From a checkpoint of a small transformer trained on Wikipedia.
Size: 16 layers, width 64, vocabulary 8192.
Training: a variant of SOAP for these matrices, 113M tokens, 3443 steps.
Each number is 128 + 32 x the weight over the matrix's rms, rounded and kept within 0 to 255. Layers, rows and columns count from 0. Numbers have three digits each.

# layer 13 MLP up, 256x64, rms 0.118, rows 86-135, columns 0-63
087176161184170074159128105077134112118063132100110123175141195113170098131170189055113138143103065160099152151193123127138051150116159119156153127117178151118111092135147138198102114154056158
085155119137098111125140124167140133149131171124093156177108094112112117130145109134121106222182096156062145115151146146155151125077050088153061096140170141120119093088137115182123155163148178
158134092113133109122146166116088150135129130164137125131165078103123206097169090094116094123136107171097138112153132158097206171093117139081130086133146078114106148130160098078126114185125124
165057125167124091135080128101096130131141166165077070179123194158115145088120115072133150160063069153125187125150138158099181162124099133099030161155080087110126143109111069152120146088173135
124177119136102089164108116123095179144132132143153147109081122134136079128160119100114117111082048109145135068132141117132134151162091084116109123154149105101092105146155134088164121163139145
177091126129067099145158144114107076131153181162140142096131112168130079098147088090135131136119083167158174053129127147111144150110171071152111182138129114121217085119110135154121102127130117
131069143127042195115100116119159113194104111138108176132166108137125125134160114119127132129142101136145131169140177100166110140136132133096093110104158188174108112126204076109139168181082177
125146164081088089104155144095130147199125134135109187152156130143099136146119106157143157098180113129170115089123105152147122155103147114095079149149125077132068116118077120179148120159064103
122154140165095191096085171110188100185064087134084131125169104122140099094091110141133171082144147172130094169132124171108107097096049119157051119134137159152118126092152117152127105125129094
117107110176129124120209118124102076148155104133174190180128160111124117164170105126081099104104151112141116137172097168145149097141160073141134051087179102064173127169123161102148162100084101
148129184111151082149146111141142161133139094127105120094153101151091128145153101155119141130112091113115150142097139162149072154145116086144133150141143081160069134128146077107127103074115124
164141167143127144122062114118123110088130108132138174196118129109193130058125163085111143134168089061136067185157123167121153121158117153117146100158149091166141113146141115101108151116106061
074089147191131122135129113138128112141124104171143099126105161111112095123140124097097079153191151118104131125097139125166160156099163137087119109112141153135071136164141096132182200089149159
136125126053161123120141095065175074095134097125171120133115169123144157147143073112116151155151114072118084084078133142116147210116148108125110147139099093118153148162159174177164079146098047
133060102110112181161184129098067094139145126154140112140114096128132156127148113120133126128096127112143105129108130143142122127132152180137088187129129168163139175105164072102149127134127115
110109090149193063082159150129115136176160145145152150077100109177116086164116115128125136070118117090186119083131136122103153146109082044147077130144131125146138182123136155117127138145136123
139143094167100096156119105142142081136098135122129145112109138064150130098148131131113127148149076153124164146135105155127114137210101151121129146127194123052170110104180116091154182156170158
126080133155143142125103143100182122118159131135118134160147133157157129143087139110172076062121083103099136113136156131097112132161168092085164160133079063184147186162160160090174173108139155
134106062109184160055104171085138136097114145173077085151192095102129125196113165109151179128154165128096167130138180112172083145158145150171146141159146126154054177093167100101144173097109136
112133100119153138115158120169169095151180157084132166093128127161159178117164120124156123119157150176129121079066134130140100179094026152086168129120119147123110123065128133085102210128126116
149185128098146130116071155159090096184147117117142168172137148128105129117148189131171150133105139121130164152115132117137166159102126117172058106156104099172172160068084067146113151145094120
151170159110144114192147161110073099101076102155125098145099131166143182116110110151116119119106150106125154110150161155095115137082119129126141122142178104140087155141127103146079113148154142
105130120121105151054086157148188109238126102130117076106141113063120159144127150090135149109139105113172186158146128122097118117126138151121124082172173129107122199141121118080122101137138140
119151092122101084129153114119148148160139135134156113108108113098095179113089063186108068129146110114154149104116099130159146122078132130136101107209123124150082135134095142132138119100125188
116122102157156103140149059152163105142157143110093165191141087105105162098169167119176150107170187154038145105113104186151108128222120093098136016110198145097139109175111142161110142096086110
157158135139044178136163113142134074105129101105134081120126139171159132202129127133141118148129128160075096101116114180177106068158093144153087127125161118106126131131121114101086172091170133
115103078184147123201136180119183103099126101101145092131051132119189109117127133150199124090137123147153126112151119154087071196135109143130110139109157065107080167093099147104122162126161146
078088080173178119147179130092141168141119087144072103184148144122130192122159114162128116137033128119168052122173149145135174079077106139137177132150199141078095209147101116141084120067137131
144146144115129117123122101141122103159109125119094066091184157166116137106075116185174118210110130131078134150088120107194146114125114119130093105109143144109164152104157096139098127145169166
155081096146079083079149078142120147163138088097152080169143126045081198134131158087131160104126095086153164127074153178152128125153130089086173096165093115122044151154123197075208158114192198
146141117067153142186110139155154112153077080179141147110166155165143099190103167087163122134130105158207097121095127140059070079108117139118111094188084098127121125126122107108148164148154200
204146105131123140129138112141095122143178100149112092134161110053103070151126101074127143141090157119154114145112143122105183121176114088136093061202117162152132142177149094139154140131093130
147094064079096077091165155115093133101160106180067145149154163125144132138161158079161163115128130158086091105115075088148134103126134082121128115141158187170139119142057111153138188145088146
179160153156151107137170167166168094098093111184119094143119108138201163077128128107114089138132104110145116192108107126133134193143136114086146131138101161152116151121098112138154074173111156
096148114134104137115078159150159119146063133112129161075162104070148139165098136140138149134137111157086085169111174085156095109167137095119108141184169057172119160117094097128077135121122143
150145117154118134130082150117154108100152160107077088106100170140127096146149175114173138148148126139160142098143152152122112149146164103153088125121123100157119159023132112113119149146186148
175160133160091176133168098115101143146175105092150148126113163145155157151146112121137069121180100141170071079164167076097022125130157111107051132149144150127126152098109159126096098141130205
085136132162215144136186106089097104098114111084124154113159153012110172152166167083104145154128177152066160134101120231145124171158133125100131151161119100187162068112050083099112122107163123
101097128040165136148145132108120091117133099169105138177177108134183143213148150107144167086167106107157133110114053095136113129108160150132145111151080141083125174067173104100190157105119076
157191101110154145124138100048125137155151105095186118151158167089092105110107155118118185123153113096190161120166135149090131114056078051128155162149130103200148115062155118117132146146120114
129154119131142148149154129169089089168160080171113124124112109136107104150095162086106141126170146130134055098122121168133123085178122065135154100110194169165167136080150140121143144096203070
109140101177146109186189144057146115111107131203116185179075101127170112125090104103137132122164116059146108113113040178157098085134130079135075165136124125115143110131145184120128094128134114
080077108116164174106145156138114117086147148086141105163125179134117137146130133148128131130079164073195159148163176123138141193136093130117127164147117074168085109194118103111100137082112153
075127102163152101125056088168142193143103123123129149107182130095158134077058114097137192104131164199111106165158144152149086134094089111175156109150146078180110117051112136109162145157094127
129158117121182096114179145118120104141122091186116152122141128104104093161114117133163136105108079081176162127115152111177135066128163111138166130128091149141178140071102054144147113131146130
104116067162131082129155109113121116132113139138135121148171144146144140067136104178142095143037086124167094051106087104141120197129168160104114106118160123195128125121092116135133079124157156
112162110150131083179144147139116091123159150116115161139167175134165104086108166183126115094114177100079126099060148141140106159132084075126099131121158193080104160119173115132101066116139094
170172132103163205138091110172055119153138106135148110126178167056084114155182149107204127156162137143116104117116143126127130185116092132087122099111077120080126117091150119107111144126115165
112133131134087142191082136149057110159114084055146069177141145144111105086123142118201133141118146093072044117175123174182205149167161142126197131137186077151106166143161134096130163099099144
108163199194130151132118112120083087073133122112124129167097146160121111127151121132152172128195102166110161157187131163079142096057067145157136179129092113105065084079158091094178155166155153
# layer 13 MLP down (transposed), 256x64, rms 0.15, rows 86-135, columns 0-63
110157114185151137132062174118156114095120133104149195181112154076120115117140108075150137111129119060179170112091083117159160172125147111108119075092097211110172095152098181127178084080160143
110145131066146110159159148128175098075109131129198115133074107160118156077195161173146168095126181087147127131125085123110164107179105153120089096121142093139099167170118162067140118152115116
116061162161157127115138152124119144133102136092105060209131153133104116105094169116085157095050107172116088167160124096087084140100110099179085178133130242132152116161135161190128183109111082
111091132174110186147167083048083163130107118112091131129119112107090123156175105154210236160085127107133192125164073115173129130115179095109095055122126127096135123120089122152157145113126174
175127115113098119123127134119132188119132112138122128099110083125124125109113114161128088109104152143074092086119111076095150111155119093084127111132088143121141074125126122112137123163126124
118151060110124143107092109111161130137133156072080111091185180085147142182117146115199120113156140189120095105116130161121147177156103114079119105138109140161151098132060128148148153094136182
130161126179116060186079128175160133129116150154131120104109099098125146098129163152140099095113134187139119058096090123110136077135146140151174194126131087097143123143108173135124059058150131
148155117169202102104092141188119088101108107088117167068169169115108156066181105168107116146157146150082106150150062080039085138111101121098124139128127134149215118153109161140156175141153103
157157126170168141145160123141116085058122169154170118124173095107161123143166108114096090139126089173069153124149153100041138130137200152122105158083100132098118132124160125170108117122170100
122128133157126130165140113110127177198085111140162165158026063111063093149134145109169120104111073188098151167123184169187162102139080154158172115098120088085159077138170107125197164095127169
154111089125137113124123161119091164127070128136093146150087169108166138127185138128105147140135171110132100162147087128129091105075174153178141164090114129160135118146104138125151199125133115
091141122166166132079138081172132174124041155118089090098138172140162171157133145097122163125128129098158109115154176187100115122074132118135128156132139187154072113154122153144145165143155155
131137103119143133163119120135165080140101098105102105122158105161135126119122106181151062132155143096075068117099109136145133122115153145148176079085149146121134083153149157105077188122140129
042183114100121113112060102116100160101128101199141137174139133070119136179156130168121152106189121120102126077136119081104106208106101146101126133131121109143172158120146131181136125144110129
131144165121128125125145112160130107117176134071183127138144089133119093134120114090183168114153080206074167143164142078156138147134137161102169099127132139088100125132120124139124168133084139
140058157160108119187067126143082149154091105175147142110105077060147135076103117136091104171146115195146136130144143130154131105130115149157140131092133164134113076117123137147111117132172101
136105177183079164129095123152058107149112183143170090171152061147093081075185145147113095163194131106126123111190148146095136127104130138137191165136095122128080157135162107112159121112097144
106203115158088088179165089161135115137112173154147136136121094166124156120143172161136132105097156116149223117112090132154160120119145127082118140133188119104123107082147143133133078124161086
153121153129184139054127088106098125129081100138129125092125113166144179129144102065153040100178092135185114176159132126121111101110170172187199108094155118088102116143138145100179066138109181
133078126124130150137087114143132142142140185132149105184117127158114125071161085205103101139108105112103137135100128105130120138121087119158129145024151111142111205125121114142109100090160101
127101151121126153134131114092120122104105121151129124118135167148109090146111133050131106114159124215147110138135164181116128127157068070143140137123117142142162086175145147133156124156102170
140107177174162129124077141089129103167164135128081090132124130148112160166143200088159117146146149103153125160128129087099148152115121141170080081130096115165140105106066117079124136154112099
131176138126144112043190164118151150118123132207136106148103102077106158153118108147128102115118078143165100106110114182165140117163125126119131151129105144138113184101117119134166087112150170
113124107093169187134093096161137162131086110101149144162152129133170131111116180126124172151115119144123060117157137131094124152123165154093158130111093118160166181137118144143119139112184129
163064125156142170089131088186049162204117140186145113118062103092142140157133128064111136160144082157136130067130124149147126185130107111127088118158099146185116068053157100138106119159220059
113133102122084115089127152171090097179101150134166145113099128078138095076095166115169141149101199133141159183137199110121096073083178123115114043141162167151098115157088145134169110149178113
165154183156145150145132215110129058139148174128151173099009119162103084105107150122119168116093080093142092125124054124152120125147152124172120158143136069189200160125136131137102137130142078
124082142082129115097047058122099169150138105113062161161189117110102172175086196108118129089195149107135116131093146118148147145157122132113098134138093077146106073141146150126087206096143093
157163163124104117119138167128145205087109121188132140123099105136142128140148124103133145084119092176132140134158137110112122099113103132097130162135159094145115164171142114128124101104143157
135116116133154188124095131080085158151070151136160134103132094207087094091123136094146151224158124057111130112222131151133165146061105165088093058155113165152169109094135136120144092143086149
108077144114104162103143101035142162132122113147137133088113095122108164168157122082100118077108123107082086123106141112176073189124110121172132112135169114112161121137172127127135145140114109
130089183180105104104150108124153112105082104169156109076139145132123103144136101141119098105143120068098119202097166121175066164122166194188151108156153096130119143100147132170061122109152112
082149089068085114131112078081145179139093149106170147056230122145088128119135104166123134118153147094145146109155165117178137092117120172109118137160134099149161156103151152131119095107134135
137142155121120118119106107056191105115143149089157127063123159160096137173160136141145086175141138127132163137135146139169130124120137099146095081144143077096108153120112138092127124149117147
101096118110117154122154190126106112116152161142124085143149078130143120135129142113186132100082130141084177119097153146155079144177067115079136135098118131139143129111138117122078098147116178
159143157156136114116172131133115105158083128153137130124091089103121156169121133145064127085150137158186116114114108126184122141129133143160143117137147174163191108150150138116150151155102131
094169059130107091140117147181135118027100192152161110147108115164142188104138143147143148158130095095077207153194113099132146120095149133128193164076120137084128175080108161140110133059133070
170111116151126080110129049135100134174149151082138130081112103120097222072191133128113116054183141120087118145101120164143150079219124154154129161115098089125174124149066129059204107144150130
120171119126126154163094163149195134090090158171072121167145153125187122145151186095099194120134184110080066174082145163110122143105102124132060150141151080089161197156098184152112148127156111
144115174163121076152154104105131226138114094108085061109113108141088182196137088164154150182099119180077138200117112118166182132107143164132104142098115104068066147169101099071121150126127152
113163084103142100082082114168141126086115125058102128053148176131165189106198101125109111154153090106085165185102099128110138108116166107098155084102150098118105117126136134178108152105131189
134112145078123109158110162092143120102198141092128054069164140158127122105090146143086083151087141154151157125133138067101183153165156106110198157153137102111109203152123080109100153146130173
111092156093127155123120201204190084114173206108138158052161106150126157108172153117161138105163126134092129140126132076159133125122118088103180138189116087105159128098116133156156126136109085
126148153111113143165120130142172164152172181153160112104148129159144103123179149082090059123062082083122162063086094131135164149096204118142170113125085166134129096156142166126077109136081111
168118119096133122134168102110118120117156071099153167092113160127173116077085137129086106113127113151130153138095085089143113186149144142102179110080127118117172095164157093131138204182132131
116137149106108158168115120118107111096150102138183120177102116140161118173146224135188182097133074160174127157125139145143085138133108138231145115133092152164090131139157123152164071114157176
151130142134117092090121089136048160009158097078158135158149136116098153156098210160080107142117125124160165160045195096117166099142111134082118218137078121158114136066113085201099114163141178
164125079141155094171082113093159169158103103137104126134130120118151134185057212162134061140153135164175179098105177135116147132149141135127112117116095123103122131121107130078110155109175085
106105077033169190091061139083156114138154193129154146165137130172191120101190136109112189074135147104127076111159095137117111143112110087144133120131100222139095165125116081117106113110134143
147140085084075140106103125139128157118119097199132137171211111112150153126109103136150095135143108047182146114100160105191184156146149153098122098161123120122155173146176125143114102072088062